config.yaml
n_layer: 16
d_model: 576
n_head: 7
n_kv_head: 7
head_dim: 64
d_mlp: 1920
vocab_size: 8192
activation: "geglu"
norm: "rmsnorm"
norm_place: "pre"
norm_eps: 1e-06
positions: "rope"
rope_base: 10000.0
rope_fraction: 0.5
qk_norm: false
attn_scale: 0.125
bias: "none"
tie_embeddings: true
parallel_block: false
init: "uniform"
init_std_qkv: 0.0227
init_std_o: 0.0
init_std_up: 0.0227
init_std_down: 0.0
optimizer: "soap_variant"
lr: 0.00254
lr_mult_up: 1.25
beta1: 0.95
beta2: 0.95
lr_head: 0.007
grad_clip: 1.0
warmup_steps: 200
schedule: "wsd"
decay_fraction: 0.736
decay_shape: "linear"
final_lr_fraction: 0.0
batch_tokens: 262144
seq_len: 512
doc_mask: true
train_tokens: 902600000
steps: 3444
dataset: "wikipedia_en"
Each number is 500 + 25 x the weight over its row's rms, rounded and kept within 0 to 999. Layers, rows and columns count from 0. Numbers have three digits each. The size before them is the row's rms in percent of the matrix's.

# layer 8 MLP down, 576x1920, rms 0.0697, rows 73-145, columns 768-959
100:505539505504437499442515524511496500447491531487492489464499515533467483442479480450475478523498478473515472480490489480485518491458498473489471523515517487486476524476495509505531508525513500470507525502476475528475522517433520534541528500519511471514504497494504517499463524528489518482506513532495454514534474515490533496484513487489509497556480527558514462505520484487484553493489479463503474482493495497487453538524488471486474479556520490509495531507484485506459524457489543488525461521494519488527491447529491507498513495475507475484473522507496442530526501501465484504
098:491522495496519509511539525521498455549501511464506545520461470486476449510414447456468485467538528502503465505531477471528473502518485441526443487494487541487509499507476513500509548532492499532483485442515486531441508502494475478504501503504472449486499503541457567512542531494489496474484462506487489445469496491535546491485504489494463499499517499518467482479503496513535492527466483455490478532497496513471498480498504480544508491489504513532456491469513502461489520464516500474551510502499479526494490501519454464489531493495526474471509496497524518520457517536533456494
097:481513493514506502469475507491483446467458506537540500499455515511501464530496477444548528502532494498479528499552504506480519510502524512476507493524481482529515487516450519505520529518508492522488534490517477458464466503471484468496496484482538493478500510516516498519538463517425516510527553486523476518501532464504485504504463514499493525467502453492478515536513521497506530489501505495504501462483497512517486528522497511453482494543516491528456464506551474487509460521505522488506514461479484485467526497492487515514466503482515490486500479478532499468525518501497522523
101:514488504534488532475476537531483520545482507510487472480460524494510499526453466454484481492472475484530516531511484488491515498508504511489487499509506572484528507448470513513463529516459453451519504489503515486467463419492471504486474503487506459474482565498507475490496495489507497506563469507424492508504494496470496502448491515508448505542510501521511489505492561504561493503423475514455489560464475459497485544532515444531495506465537511456472514496468504471474502495464528515493546511445533520500535452503481484529520548567517512471507537488565532529505477481457489478
096:500477492541519481492491475506517509516492535498510510493512509492504499531527523514522515429515471518524455463491516514493501461495517429499461529557518491573506488508442485510521501521506491506482540493466519468483537501512492498505486519492492488524495490524497491488487497506476469503461438505473467482525480541517513509470484476535530505482455484460459486457533525518488498480506514461521493526490499524523522503507475499519466509514512472517585492538491497513455527503510483521535470475517487442509493502529547490515483472529519529498488502520485508440496518494533505546
098:478489485532485491523473524508490492477519486453489475509512509489509483483521533466508524437509507470529520493517476489516506507522487465469466496477470509488488516465507489477492504491535474468472526464464505486516463465513522490458480482519483518506547484506467481473514513527527523485495506491512461448531462468512494490495486486499517485471489482488487498503524472494525525510522505539449499492505480511478510483494499510484472510511504509473464514518533495470508473502519479517512539518530477544486498483522540535467485510485494468497508465519480456513486482447511501484
097:471482510498491559478463503495507489497542473473476530513485457497493481517492545504525491494484520471480491475534481511491506478487425522497494508510517476538488543493527490523470465475477501524522501535499454506469490542512491536492510530513464509531449470473471480500444512487503508468489479508494492551517514460546476527515499507488520530505495546537489539446498484468495467505501515477493514469548536465515496514495481579548439490486540493535510496477517534495490489546541494500502508517487529472532496513526501571486514551487502547511506513520499559518524541541491515484
098:518512487461505523516500490520531488492548496517473526505517485535530478527517465485505513488502483514553484503464527493507501502515498458507507484481492505498479475517466480490502493460462473513507517485488541499482474489499506534500487509543511486483486498481511524519497513513484436504490507517495511520499539468483481455509467434505510534504512503565476544487494482499458562485494493478506465461511523472476469495502472489515520470546484518510525495518512511494506504479498461506521505482484519504490524550453519529526536511524473474512520480522518495490463505499459515468
101:515512467524482513500494469515523510480538467536484503510511531489485553486504532532516486497521497471485502529495492523501506502501493489490501503473505464520511500501527467471496552477488494493518484500476497506468515478480487512517508466510493532458501465469480489517515490511533554478500511492508513479455528483530464541544481475496506496532476511539496494527545496557484453468499528540506493527556490515480516513491477488494508499496511500483531444493527492455484451507545484514491511502451465553520529489470491487489468561521513460527456494539510494495473537527533501490
098:486488472515537509523487499520511500416528476483458556477461509487560479491535519467484512503479479500540531508535491501511505482520530557502482535519471504537494514536525504540499444502475530484508550513506522505486524516494519462495441490462516488504514462493498440488479480530490521492482470543539474494470498517497486508527491509496508487491540506503493536533492513492521469503460538478510472467493497476500498518502461501531518485488510473491521539494491487499549525493522495485487488550503533475496483533492511524500490508487508474511528487534515485499534516533543550486
098:515512497471531497511516501482505493493534545489493534496479543486513468500516483510515501494512487516464446455504506522522484478501554462472509452518513478479520519516498512541499448549509484532470503471540481499543509498460510515545513510472523491475467481497547509493493482509527491504487470488519487506407520471515498519471449481527546518493500500539449549529471487490513503498540503494495510506507493517520494478526439478473496447512484502518510506500503530490510491520537512473513462520463485527518491529493494475536540499495529471509526498503485539521514489467515506484
101:571506499534485494511489524506556521481516467467495495495520483452465494452507516481490530501497497517498499500449478544495455516463530511509478510536494478518459498458436473479501554505490499518480538493500501518526466499516485517488498472539526517469511495487522551477518517492510590475487481452554504502493459493512468490466455484471501491496537503491466491518525510553503472534515480520517559514502468461473491527484479480520537458500526485545528483507509474515523473463517489515464535519476484498495492465526474516488511475523519488494520480515496496452528478476538493531
099:501537469495507530531513524496523471482484527500506515478529501508466490536481520514510505539499497451484531506479498494558533502484522470524517485494517466485470514475484505521486500499529493470469468469535491534480533522498543517541490501496571543526467531530507516544451529502504457509493531474485525524464469486521513502511504485491486530542517537534463489532552478469566482488528520508487481489490530538498484475498510507527495489441492530497491474489496494504477503521478485513551515504510471528489505513485483498425482510519491524495503513476492498488501487537528488508
100:474526510506476487512541513488473451497476547513500502489503508494506500515510510498504487521500494462502496507468505457460509509515518505471457544518506477469494449518539479469495545510510489505506531536538479548499488523497549486520516513504501483466525535518483556501459504506514493516455529501505493498504488525509537451420511523515464510453487485447508523522505509526491500451494522499494537456456525512519490483532500534462486506441498471498492498526484505485499457454502491500508507528524495466513518497537529484498515478539495469495495488498509519471494465485493516482
104:513477505478499507498455500507498513521550475481511529535509523501486509464509503494514530501523510459488479492517480512519494509510454559512484508450510494507490528452462484507537466462480515547515558519485523445481559505515474476512500539484528507477510478516499535465549524464489465508485498465501478495434484461493511512476522491503512501465444525518478476544509495489493494477498524520489483494522502553492524495521529516494513527542524493501488515515512488504488530471516478464477520538515452462440528473481508499531505516535483504557476523525519514523502498466456499488
101:507519506481510511488430506517521501504514477476479477482536472473501485489528474476504497505528482445460493526481486487525479514483510543493535467515494521490517478440477479489495498482494488501507548541484481451503524501473497492513501475516500534513538462542523486481528516523531495519512524509559493516532512533493498484484481531505499498490505499502478505454526505458500500511506486518495487536505530526542493483525488446490512476476513529498516519472497495490516490484509510531484508476514508465489521474506547545514517523492481507497560499511498511470525499481521511472
097:514492451501475498471492442494487538533518474475526471496501516484519478505492536509497510509501526516473505527497489479530531488512521498507509514510468511537467518498462473495509532520502491483507461515487442487497533536520466535477541491505477526457512525484543519531510512500525484485486488488503459534489480523520528510465472488459504528519561489478512528538477491483510503492529464482562467495474488492490453483515537452531492503491455533445480537502412532419486502504467507512489523534499491518488506484500500508488499463454498454513460482450471490520468486483513443482
100:510489484493531522499499525480519473488529515514424518456495470480482474494536508499502513491501498498495500523460513500487467468491507442514500508474445505512484530516514517500483502498504504528526540503522474488477510444477504518495508495496484550454452515501518410490511492491495478478483492492515536467491514516514499497461495536496485527484474518477514466472522466508504525459530488526472476495499457498523517514532485472501477494512473515509538512526475468499479486499470505493488500475523515529495499511502508509505509472505486505487487515494506474486520505541502467481
102:518463468462456499492519474524507551505495512527512525474523485476491498468519472511494513481515525491479543491474497504513492542468499473482524499488500517500500505477500524494465458514521571489509504472494472517462543470479511499486505456504514500513534490468502517516443505506582511516488514548499518505498494489478521503462473484491507575457529506431535517488439511550516492497516515505460541529527510481501496533522516525516509523507531510490441548502493481516506492486532508530436493556473508507433469463511468508471480499509510486474494508538490493487530465499473502513
102:507527466418524493487526493524477451520501499468511497479463471455493485510518535489474456488449510477500507506515472486509565500535496531473472501533530533491528502502484485484552470489473516493490504496504522527505499494529487449472516488485498479537484482520534482467511499475480491532519535473488500511520506527495507510466497574455466488507488469486560559535463518559477499526534480503510525503469454464494550531502455529511534477510508483483527498489518467495491541553529478492492482504494498496558477489532525484533528494513504438478511498478501507495498511508539476478
099:538481504533553507538460453530495484512481506477513486510485520501506522511458500483486522483479502506486496491532503524534467505492511504487528488475535470478458473559486501495543521475505523509501472449526488513537485485492482470486484497486510514476506522489498472508474476510507482480494480501467491476465466496462571539564499493479504483502443541505523516477501493420495485489457562498466485521527465455461489526470511509548462559531500508483502518506481529530521496530517491457535506514476459477481498515535546502523496493524499514515535490529526526469505504424488525536
101:484487507482561491484490516499470512496514496506480473490502538490516486512466526504473525493495442481506508499491523512487510468521529499493490462475509484496501530502509510512498483531489496482494500491547495541471520514508535530496531465512529478519514515525488510529477512530514504530519495456502496521501519460509532480533494517468465489481499557506464493493501478519497513507503498492506498518511496490509481549537514530465513482521494509506489498493526471467496535533523528503489569543489480490519497501493458508516515448540501485509530510538504457527497493483515465502
097:467507500497481517484488495529461487524472512503498464480529461489489522502528465524518483478503479491478489498528505487538508503509524518544512496511517513470477488530491558486516512513486514523496457483525484531495518481511476494490535472512497516490510496453510523533511496481503522506487466493491458482482468550496493485491523490484491482485508520517480551446466458516535481454492530489514521519482511505550525487498474487503532505477530509460503501481468548530536504486441495511489479473545518564502490515563506509550481533496499531526504518491497471493453489459473493501
102:502535514484476516500502492528487489526489488517523533489522542478501515527483553503488503494530553514493484489511482515525511518473513482532527494524505489478504528500529496512488537560537557482463544501453492485526486478516561460482505446493485491545525487507540508477497505479534509501481514524496516529499496510482523497494497472480522473496556534481474475510473497504481532478497488494490499499488492479500529413534511476515507491510530479499470536526492525455504501500453517490491508475473484517519463517494517475493552527478492515494455503449484565448483545472527536498
099:457490436491509460493533468498517469543531510527511475439450500495506530509509498509482524496528541509501458534490507484472510512501493522486545523509489479536496483510563496494511479461565490506497493484545519513530467511512490480540542521512506462506520473547473548535536492494494497500507528498536511524522470540471510473488472519498527522495532545490522478515438463529521498459504517522478514479489519499506451476506521442481503502492537575517468503480527513496508489518499504478492459560453499508516489498505533520468533507526520511537483504503531518496489531483466557485
096:505518473523524509496506488491539516500496473502517496517505477487483541471529492505467477456489526476526474502485506519481491483481471482530568484487525515481505460495552538520513503493477508512505503458526494506551536511512514527452570533495492501463498502487509489507519527511511447479487483514482478488516492508541457512511486499514486470508519499497510466487497488553495480494498464520509447462519515506489534499534551520495526491524521528499543498509497504480521493482505469486533487512448487502485527544564497523487522525478464488491506546444507544459503499519515472485
098:497531506475474508471474460513522540522536464492461501505485554523476484491510507484473515495454512501537507497514460489452507511486535502538526490504470526499502529471522512484483500493509486524512490438524502505493512520493533523499497496524479522504505532544509500510504514467527531522511512490504506496472456496514487514479501488502506545485500538490544455551502540517484528511496472495531514482488527504513521456496511517499522555447532513459512501536477504540501498500532467546507504488498503512502533530499524470501478453490469463491519520493503486487494509504510460515
102:481491538449504474470504500533521502499510493506527408481488524466514517523475489497477472471534517501475490513482499464496508469495529487505503491530511505483455507476500539535525485506501468512472521476512499522448498519480492461504509529471478491473563509508501506499504536500543559489458482530490446515458506542516506506531525468556514514541524488456512483514500478525550510520505485509482475496539510483531515471504493471470514491527487503495530534510486534506481490545508455487491455510488507517520524487499449450487525505515455503497475486476444509485535529493508534511
102:500501513499519476461478489471530514481490478503499526523452483494495500506472455469531496494495492489483495508470492566536482528494504446513501484477543480503514496524499489486493524551476513497497497471508494546524464445498508538505518482530518495480526507510516484522503536489499516489494489478502515499473480470483512535514480496501541546528427501534522556519540526456504530545456480502477499511494496477504523419512463494490462479479496502515488502553500512477501509490507487526528461510501461472534516484505483478470483453450497525487520489507503496526576534506476521542
097:506534528514483495549493501506475508457537505499485523510479517507504543494472479524510491487517515492480481488478511515490503498490508487512481486480506443484540469491510482493490512520495548481474489507520454484426488497541488505473496475475504506511527551503492472480523503476506528505510467421555476504459480489493500461505508505504492583504505493508502438470522488436526528482523516546489497548508518488472529521524496527488453485513530463501521503478467474482498478490466480487511491535495478525512528504527549502478498556466516507490520474516497488495482520427525511515
097:509508563497505508518503513464486529519498475528500479537475524509507527468521538525471472506486549487478480502500488458497503497511512541517479478500532495519509512487542497546473522485508479498534526517533475456551502504457514502470462513490497464500526488533448470510489450442488508475488533504482484461516522515444481491470490479518486543533479515512488548521510498484485473471528521512492495512530498512469519489457515495486511511490473487509501498510480499495494517503500480512492467473491489467483495511466506498497524530445500540504519516482505527484499505541495545542
100:524527525527511535485506563511495460500487478524489537474455466527508478492521482554483484520499516440547537467508511503474496512490512533529487492482531507524537504511530507538444474516510466523557457476503487497477502460534515541470475473482480461539490557510536482458502495519523493509548484502470466521502497501486522532526449468541523483474504502490485480555478535488493519490535528516529477510503518569477500532482487472483483476490467460488545537494481533502527531488487459485544495515485544495478498523532478456466539489502522490518474524498496495462508524481468449513
101:520483496530502540431451464498461477509497489544520500463516478487531483487514500524501466470489477489519548539506513511478540524481510473500500522507524521464471486460504498479513475537516507502481507513449519467511477497486476474532493499437496464493518512486491541480476505510501508488450475539532476493510499526468533494516478529496507535452516532490476520553462484445522520507504508501520491530551480484516494480436509527475513493471498514460457471535502498540497521492569460496500510506485461491499525468482520534490469520506467498486506516498451462479505483507512524483
097:485548521523519504482526535489490505462494491478465508516519527509498519497472491491534493487474475503423477506528501506497492512491492552514488504502496504461490506483554515500498478510472532528496484526496489471527508486505493507486510508538534523548497535511542536481565480500493508509548503495472499474487503508495463445494522482488496521449477513504537491523514474533498581464481505548463507510523501511516518524507527517511526503527494505520487487518508502511463478470526481468498550497478504480482512509492502461530496517517482507532499505502525520470514538501464536529
098:479480493471509492452466524515557492537516452473507514510519514449506505496489464519495500458518490505553483478476520488507477541509483528482490474524534511518508477522496467492533478482506499471541529566520539498523503493480515521469464503470460480497516479536479499510477496507495482520481483476522515512531531464515479515534501511472528504539487510497464520479489525479529500494506483525523534500503515461460437460463505519519491491515496480497479475485480512466507506473469451519548489493486497503521474504518476480513520456504493524493497524499482538496496514520492499489
097:491505486484538500493514482493496539490511506477526502485503464472523490488483486503510483482562492529510487501538488484477531470524492456512488476517570477549501501532494488512497482491500491456475484510505429538493493484473466438552519523501512465489446482505490556523475495457534490478533474465479482549493492506532509535527494471510517502504529527516512564494478514480477471518503497498486513486491507479490522491469511497502475478491478509483508450523516497527531537482466513519539477490511534457509496488530487502516496527516502499523546551531509472510500529504473487486
104:537507560519476524474551465530467508471497538528493488486529506527480475491426449490502496491488480506499520457564498456475409454502492455510520504485492518470519531500514576452504466483520521484494496539481490494518477484499528487505482548494495543504514518518510463476508510524530518515480476486443521505520511490517471523489492498480497506433459541561473501509496506582539500508500517495487477528489482500471442507476480466527498538454499517485519488472502525503447467515510507509512522470492500533471520525459448482490443514502444531481529515449504485505525519462542482494
101:503535484496521506491497482479478484443485465506486519501484499476525504502529474507496515527530519499540496503497494519554507449480513508479484503472508521503497463500485514493508488469488493495477475544492550501499465504525491541516512505502476441534465523479546575475524487516500509526523523503470480511460513481506482465471479517470482515501514477555492525483494477502484457495493457470519480471456524459508465521489479479505522510499494500470508527491506491453496507505524477480512527526550504500508520466527511454504495483538471521492541508479499495507486493504514459473
099:454504479497517504505518490471473524489527518465498462511525502502507476495515478487505481497543486524516500462477518507487425502492493461484513475535496474471514522477433542452495533532494479472479504542505531511539539499504538511501507506498486497475490505491499490455527511457539519505494474487487475548545501492514494555507474524533491519528507460493504524563513523535534560507474473494506460474477443534479531495494493485489511562532479509517550542486527541483498498476490540478491523502531464497495534506521525460478473480558501465515518488506509488523495496507529507474
099:482494464497515501492504510491484556496497474508485534520475490519502468539517470477494475506504558488562527491504513489499525524502513516506491492481481494509508508481554537502502519542541525511495507465504521525482487529538505458506485474523555481492468464520519485487517539505529469483465554497513455482463459464542471484496501497479519457543478471498475516514512508461509498485505489517458531459477496535475510474494494504487493502443567500508516475508521493502473482473504508476511505503476501477466481530536439534552504520508455530549471491535507479500496512507537518507
100:545488490513499516421523505477506552457507496529467460441512542452492505519485462478507509518569472472484503499505494527495462484525483483492515503516517482501509493496509482482493489441555503484495486482495500460534488497476490479463495511487510486475544463499472496514503535505458500521472503436502492474518460508517510462551491535462486482504502526452464497472474464501463511527489506495502497448513476493496493492522521469518497471506507531493506515538492515516506475482526481519532444476487473489470552489463466503470526491486486482485543503522480491514477507517516486489
098:470483514495516513527546498462477507489472498483542501484473477483525504492536471491514513545498492444514477518459490476510508480480469488539488558491551469514529511502476519524482492497496440534535482508516506507538505516511469509511529493527527497497519500511433500520500514522473448462512502511512509497497546521514446480476492481472485511461504507547481443508526520543491479528497461497497528501513485500524499489514473536496508478460538543549488475465486499497523489512486519482517525512501507481495521515492461489469475547504495512463513496479492496478473473516540523478
102:517507515507469491475488495468485502515489545485484514498531490529496446493486490465468516471530476541514510497536497464472474512489541465516496452482509527531512487520510485539494505520489480490481481513496477503534505474491474499548488495512498480501506493523512505463505522546478500451495495533485507506485532530480499492508502506495490489453471479505505469522526472463431500487502485507508524490501505516506496500500513509525508527486524478518465495507519488470513539522506503513526482524539460496495502539512538526465523475514475496546527538480492433529446521452490495465
101:504467455525519493490492539525512473517482494505526515510486521484505474519492516489516508524488480535522533520475477506473507498495491477487474507488496467558488478527484467489461536519473499499479502473496542494472510477481491468490513466510484525468553484561525520513479495509524505484567531505514503486544523503520475502507489534510521501522467489501511499486548480492514518490517455468519505496493492518519494499518523492509521495489490467492486509481489490462493501472507481523416462494533469566444461509470467492497507506511518487503493493490440489512519509451508483512
100:553528486539485481507518498496510509494482479472506465515505504511507484532504516512470542548470491485490499512508499455523468521507497497518514495512490505486504489532468504485502515490491488488490517501488514533493542546507518469523535544519462468470520452530494481535521503468513491497519524506511582467491479494474492531499474513499517527490498561512530485501482468491504507506480486496450451501508501513479524505533518445517528514525474527497487496500505455513496475503469474508447480464526487499484500512510449481534468511464472564480492502502547467488459514507485496475
101:480534536512472503474485489517496504469526531494525484467505495529463502488540499541512509506487521481489504489450497492528477519495459486483512513529494469507445439504532498481482468501499491539488495489497506508445534491514479526518543510496498465529510461449483470487503516473499466483487516536505507516490484497488444509512491495440491483533538483525488477477493519499494509536490501502513541530489523489471533516501535522497479545487541520476463520488458531530489507483530490521507507499479483478518546514546490464510522501477505480498510501488461450512527474514483503484
098:506478491509545518473489487502556452539513490451522537532494529468491491481510480507521524521460485456503514496530511478506509507525521516490513539495508523488514503486534462481475477547506481516487512496519490532507474466459502515487507476499519522478545512475490527531498512512499481512464486493526496536501586487531519485515515495486511511509527523447518511444494480510495448485530470490531492506498498487488450495530510518457532519467510511451497534476522515551522519485483488513520523494462503490495495525562505501520507488476518495486514504482504515479538512527522512508
097:509515482504531498495472449497523511492473511544501500548523461513543447525436469514470518491524515483495504503472514520509518515462516511494506451493445485433482509482494488540470471488502485493511537513502493477511555534517494461477486500541521488544539478442509461464527493524473487467477502526476522482535531476515530455507464525528484483512511498501500441521508510536499535552464529527523483510488519504505467518505508469510509498445469503493509512507529473483481490478491499487526498507507503497541520562497517508494450471497507457523490504494497465439493489535511489478
101:493485522502493509470495467482512472530510428514526492478491579489474506507478521521482453475497525504487497484490483515501434520490497468488507498500498524476485481508531510492449498515499516501519486494477530487520530484462520511488532481496501491467505478501494509516476532454472518500475516539498467507514480495504462496467479486510510490455476498525476513529545503533517509495490452531480498512532465499524523499519496480479513499500456510472477495491504497512541482489490512524503516551477513524503471521531521482465515491440492463523494513487484545519510560500510436484
105:508491484470515504531540558480479523502508481476559505517515487499474520512485528488492487506516500505505491486499526511507473460511494497500484531452499490488513517498490503493522468495505495507497498486557498492498494488527479519482522547517509517509511504470518474463453526476471530512514536498501494455495474465504494449502551479508476512467483541515510493498492565530496529503536485512490512479525488488519506522546511456493510465485465465515475504498519533517531554526452486457475455525456469495487474486469524512487490497527490494436494512543467465537470489491502500500
099:516487465493477452517535491519472545491548482554469514479480465512529468470503501500519512502510475494452503472469501516455478510515456525465475508454514491507532477518460469513478481442537470479464497529489493523494472510489517552532457491497537488470528512537482517512530476513491516523502500479504515498487532447482504528459512542522486497497487439476488525496495482488551524446481524494452522495411517497488520466489503477532490494494474494478539482509527487505482499526482515506520443506512504507496496488452553498496486536485469542526473544505507513484514476477485485502
099:523514499479504499447517506538475538510490493483496516472515462518510460521502540534524502506496527497512512488518534503478505520518496536502524501512542506512524492490472457519487512497479506510516522518486528481514496507487526469497522442497496511505534570524495475525489488504522496521509520517466488470447515523499481506463524503489472524517501534493481484532486530468454498521512504489522478481424495489503464469457438546487431513497486500516548499544511532496528566466542518492541532537480525447479501502526458529551533486519500525479500466513524528512451501482547531488
098:507524513493483486490497526531493554472539508480473486504496536533477493511517482513508489454470498455435520496494493519496514517474501532523535515467512483479472494498518540467480511500477516451531442512501503514531458481466495517530536466479480508501510463487501531500496524500520436470448459474498498495533501480507524497529538500524513488493499527523465520515502492514514492523514495472505489495474458505505451509531514539515458516515499513541495489483491493514478511464525504448493486489490510482545472490508501504532513488500481500549487490517491491525499471510528514482
094:505516451489532526466524485439507527476500500490543488490509453504506455490514479500502509546505506492483510498520515497500464516507496492507509518489564462506514496474531498460504464519521508528505498455487532507494506517518464491471456520503467512446496488518494486509512463527513485499528472512512468539493516498527518536513527485523420501502474454493515518459519540487481495518516500542517550503474497486515553464505511469509509485492508487496480514514493422461479489517444489512533526483495496450522482485492524496522468439483505509496488495531412511531488469460488528507
101:496508492529520509538477510463520461507438515533482492507537525475505492444460510500524505507483511512491472532478489521472537508490505454466503465510466516543514475462494468474480472472500548525538485443512522491477462514496518516492490479501423513485505523504499552510558501524490482488469513488526489479479479496479504477489506505475504471470452507527512507491491518499510462459523528554487527494466510492554452448473504550491497497536488565489459470486508504454473562553473492528532479483499461526495508528480506516483518497480520505473499487515493482478501528493513488535
099:448516487579499527531473446525520535500484541465467508507499489485500527489497496530497465510501527521475495494505505454510519535537524496523515457491518507489492486517489529498535491563515523487507489495524516476471506496506492514513495479531516475518470517526543498492470530535494524468510518499534461516546495487501524498531460494476519496524516535496496514499513481477538499475521495548496511513494512495492535484507498522472470508441478527493478477486525486492505545524528519474494486521526525423462484486533535478481532512509503501507514542485474492512496518468521511502
101:492505509485529475495521478535496494506483542503492501503463504500509469475513466502525490504535442520529495480510487483527499494514498475531490482500506459526508532510509511495481542514509513507485494500500431499494470517500501481474504518535498461518527532518518503533519453509503536507512503460476492508476483512516475529494500523458490491516509477504538495457494485474491481447501450438494481479496508499533503494485516477491523515487518483502462471491465517482514488485475509485517468469462476498470504475497444513549527511518503496518477453513476520542524473476500522512
099:521507483516529515460505551469512517464476510473500465547515496495480484467507471481508482491510487509484500504527521475517504493503491540507490496494505529535519454514465481502522499529521515530549478537520465499417490482505528478479482525471522488473497509481444543507495514459506485496510558538465494484553499478535510491499518502458529574482469508517452500440515508520479503491514496480441501507487500534527488513597483517512494448535508539557506482495472491498536511512491501497496498522485510490495498548500484493523493473477477457476499504518448488419483488490515500485
097:501519508497560497476495538481476521505476516498511468471489535488481513560513480530475524492496476514468487466489478494524458513520482473499530524529515529492529515543503470491519525510504513549462488560498495503538519462507503529450493509440418497551534481501543512475439473539476477489527499475514473500489450501512462496540498507470516507502494514445529542484490519484482481499508532502476511512501513527442497487507522487525546462489520492485501499543477439489506537454463429511504480539490465477513493511493498487486503509507487515527489473512511505492505521503479471512
095:493548482492519487450486472481529473526498527502502456496495529467485496503574519466515484527499492467510521509494529487513488506475500535546523507444497488487477480506526487520477492553496532504483510551473480516531508501532545470488464433479437556502514483489476518472506506475520484515529481508490552511500529504513525470509492489552488457444501519457535475469484510541524480496541458480509499489513492500522513493542517470500458454511513515487488455543425505456511546494505491529525491461501480492518491536528478501478484462542481476512496491512496471501492470433506502526
096:462504530500504503478547498485483506513458525460498509493505492506517502538506490486508512521500507484430486470463495511487543523498493505487495506499489530487481503484489524504496476470458495507517499517496528505486491514462547507494515498460567468490484499464519440487498464490431514512496492502475477535494491472486497512513495443529518493487482512481483491511453502481483480465472509518512511463478605549499528484490468514502484522542519496532494507515483499481480497504501490515428522470504477502521476459499494472509499499484571512515518513490499489509484483467513510493
096:515516487574449496516499528495481496482518550475515526489486507498481484521529484514488492424476483549540454526478494526470556438523471527427516529509497484525495492498521486485527502477525497539497442430507499522491496493538516546467501510544511509533461491512488480492462517522496505492506535514515510510511528511510491484509507495539493520476477508532492551547535530512511490500532501550517489514521535492516549476492504481494454504509493534500464487496471498475493493505486549516481448507530542484465531493482494489524493532481467459541438545540481485572526555483546477514
098:492484504508496528481492546499465481527499504519541538494496493509473507546455547524477481529481528490440544471483516471485497499479480467493504492488486474492483500503481540475493486489503519520496547519470496482505520552478533488518502507499495526518455488482465505516509494503454482488496491455474472446480535478487493504574482514529510467488478480515458536497475494495500502473455539472468474553543498531507484489461491517504478466512470513461519529509494520516506508513480496440480520493502508527526520517460532532483466521546516481513498486484507531486513498524500521487
099:509490486516466487494443476521531532535466491481496525485488538496533489503527544516486521519495495480498506506464495542507522489494494508489520492559498498493477521487495498468501475553494515476494494512488514473551488524516540518474520481507507486506518526430517480425525452482499519480466551472517517475495493492537546497511477508514505471545476529498533507491471532509504476504552485535478525501524456510529495463505451501510487477520542526480445502491466540492488495481491510507493484460451494548533487498502540498483479480497480484474486535507463496510500509475485496494
099:491479516480526514525494560508479478483521460504497483537507507558534514500528497491518486512500533468501494541489519481528465506522504524456465488451495472477467517464516480466464534500466520518491507504492488487492468479503543451528464478497488552495495505519507490499476504474437475513523487510495507517508488512497491425538538511488504555483514494481560469526491504510513516525516490497441486524517508533476515589519546530501503507508443522425499533535536466494510494485488494523520506491518479440482520499483503496498511508466484518500541535520491484503482528551451500464
095:508542553551516499470479474504504490501494472471556505484529474525483465441514478487487498520484504521511530529492493450547491515520540476528500507465530496456447472528498474454518505498456499476490528468546570521489472544504580476513521506501473510477490509485474491503491459516495506515483505494549483494475452573531512471527462465507486498508523512509459490510516509557515523497503522487470443484514492515495491535495494473461508489508507508478511517515499528551487504487469555485507494509565531556505457504517472517468503494462493539470506520551512490513528539514472502512
102:498458558486477505455505525536481530508458472514473503494523475481493513516528478485508500520527484508504497495500521517546500479481518529505509500499526498489523488504486481503493491503476532530469533480435502489540501518563514408495494520514498518490449503515495526482493482478478509530517549461502478505478516493493500520501495481524534501525531479490467473523513478481493490456513535499524454491488514506534526473474512512486476491503482503482467511504534488499476475490513476513506515488537500489473451491509485520482512485494535496513498496541508552492484506477497494544
098:542469478536469476477503523434480473515507524512456501439515521494486588506494517534511512483508495530511485449498519538457507504496500501505499494460523499506517466487504441517497477528553510534479499504493515526498495492479440499524478515479526533482519492509522496550482511536501540496518527557459489452480566466512486497519508468513558511492514519498495472569485521503538538492536473481490476487502536495459477534508440477481530500489528493481511500501570516528483484515468478528503467498494503524500499463474450526476442489501485513492531485473506453512511542492542491477
098:498482468473492490468496553509480518521457446501465457492447496527521533480499501478543504545454497478522528451465488496543499491488511500459506515488539500497534474446505493521496519497518508532459489482513486523501510497510486502480468472487494544485474512526521519513536531476497500481499487496499461490512500511462491487539518511474503474527508501491497493495515524547453506533532498534498487505477518458514514515505487505502515470477509476518548496512473501509489505557517510530488468524496467547506543453449509505491458485489490528477561474495443497492517514515497540477
098:491475487522559483474497526544481512507535495455485447526491491520512474545474469522494483450521499526492515573549504526479514472471508487529519486466485499502466532497490499510479504523484519499498465499490476499495505515495513471494521483492497546526530483552504460522506490510529552502516461473475498491513521575532542489514421482540507498496504543512490485460506494501482537532492464496502505473511510511507500455513500524469508521485540529526497470505499523525487510569451509498524539504514514471488500505498496473520485513525524517530548483520512512465494528483521476541
098:502488553517510497502454485499501541532517537438556512510514491464510499470516531515519504519496494533540508509531499496550510521483516520580502494493534494495507505566437547532494523506506508521487506517527499515523517522456504476489535551500499506508487534485518491503515471520550487512518543519535500499444479521478513472521486485511471503518511473493501502526509502521531513533501491457504541509514523553440482553467473469488578482516508505495482501490515525504545514498499490503508569473505527494499521549440462510531525518480511546491520521505450490458508480500493489529
099:527522464464512497500481493515518486528495502485517519494501465528514474446435520479558490506495494486506477513511507532516532489499514567498491496529498468485413517502495523506488498502490490494480476512514513469514504501508466502502487503484529470469482479509525496500521482553525500487485478513480543486507513509561504473502521493553520461485432452532512521512575510495505491505481446544524444435524486512479501507503481557486468428465478484488493497501559478419520505489501480482481544456488492502515474471511491504538505534492551556474519550465500511535493526472545532512
100:497524506469497500487471491500464435455494483484473476502478500550499515481511500482461508516501497524513515484489515486498540497502523490446527519512549473527453528520530468526505527498460487474482480517513558509475515505481505513494493509477472487564501473474488524516464539458501495519550449482466482469554494489497521469481523538456482480501479481485509437474480489461512451542491501467476512460477499546442483487528484457479462471503525557516507507502466549526515482537474471498519494501513471511510499484496478517510486510509542494526486521500514510490514476536530470469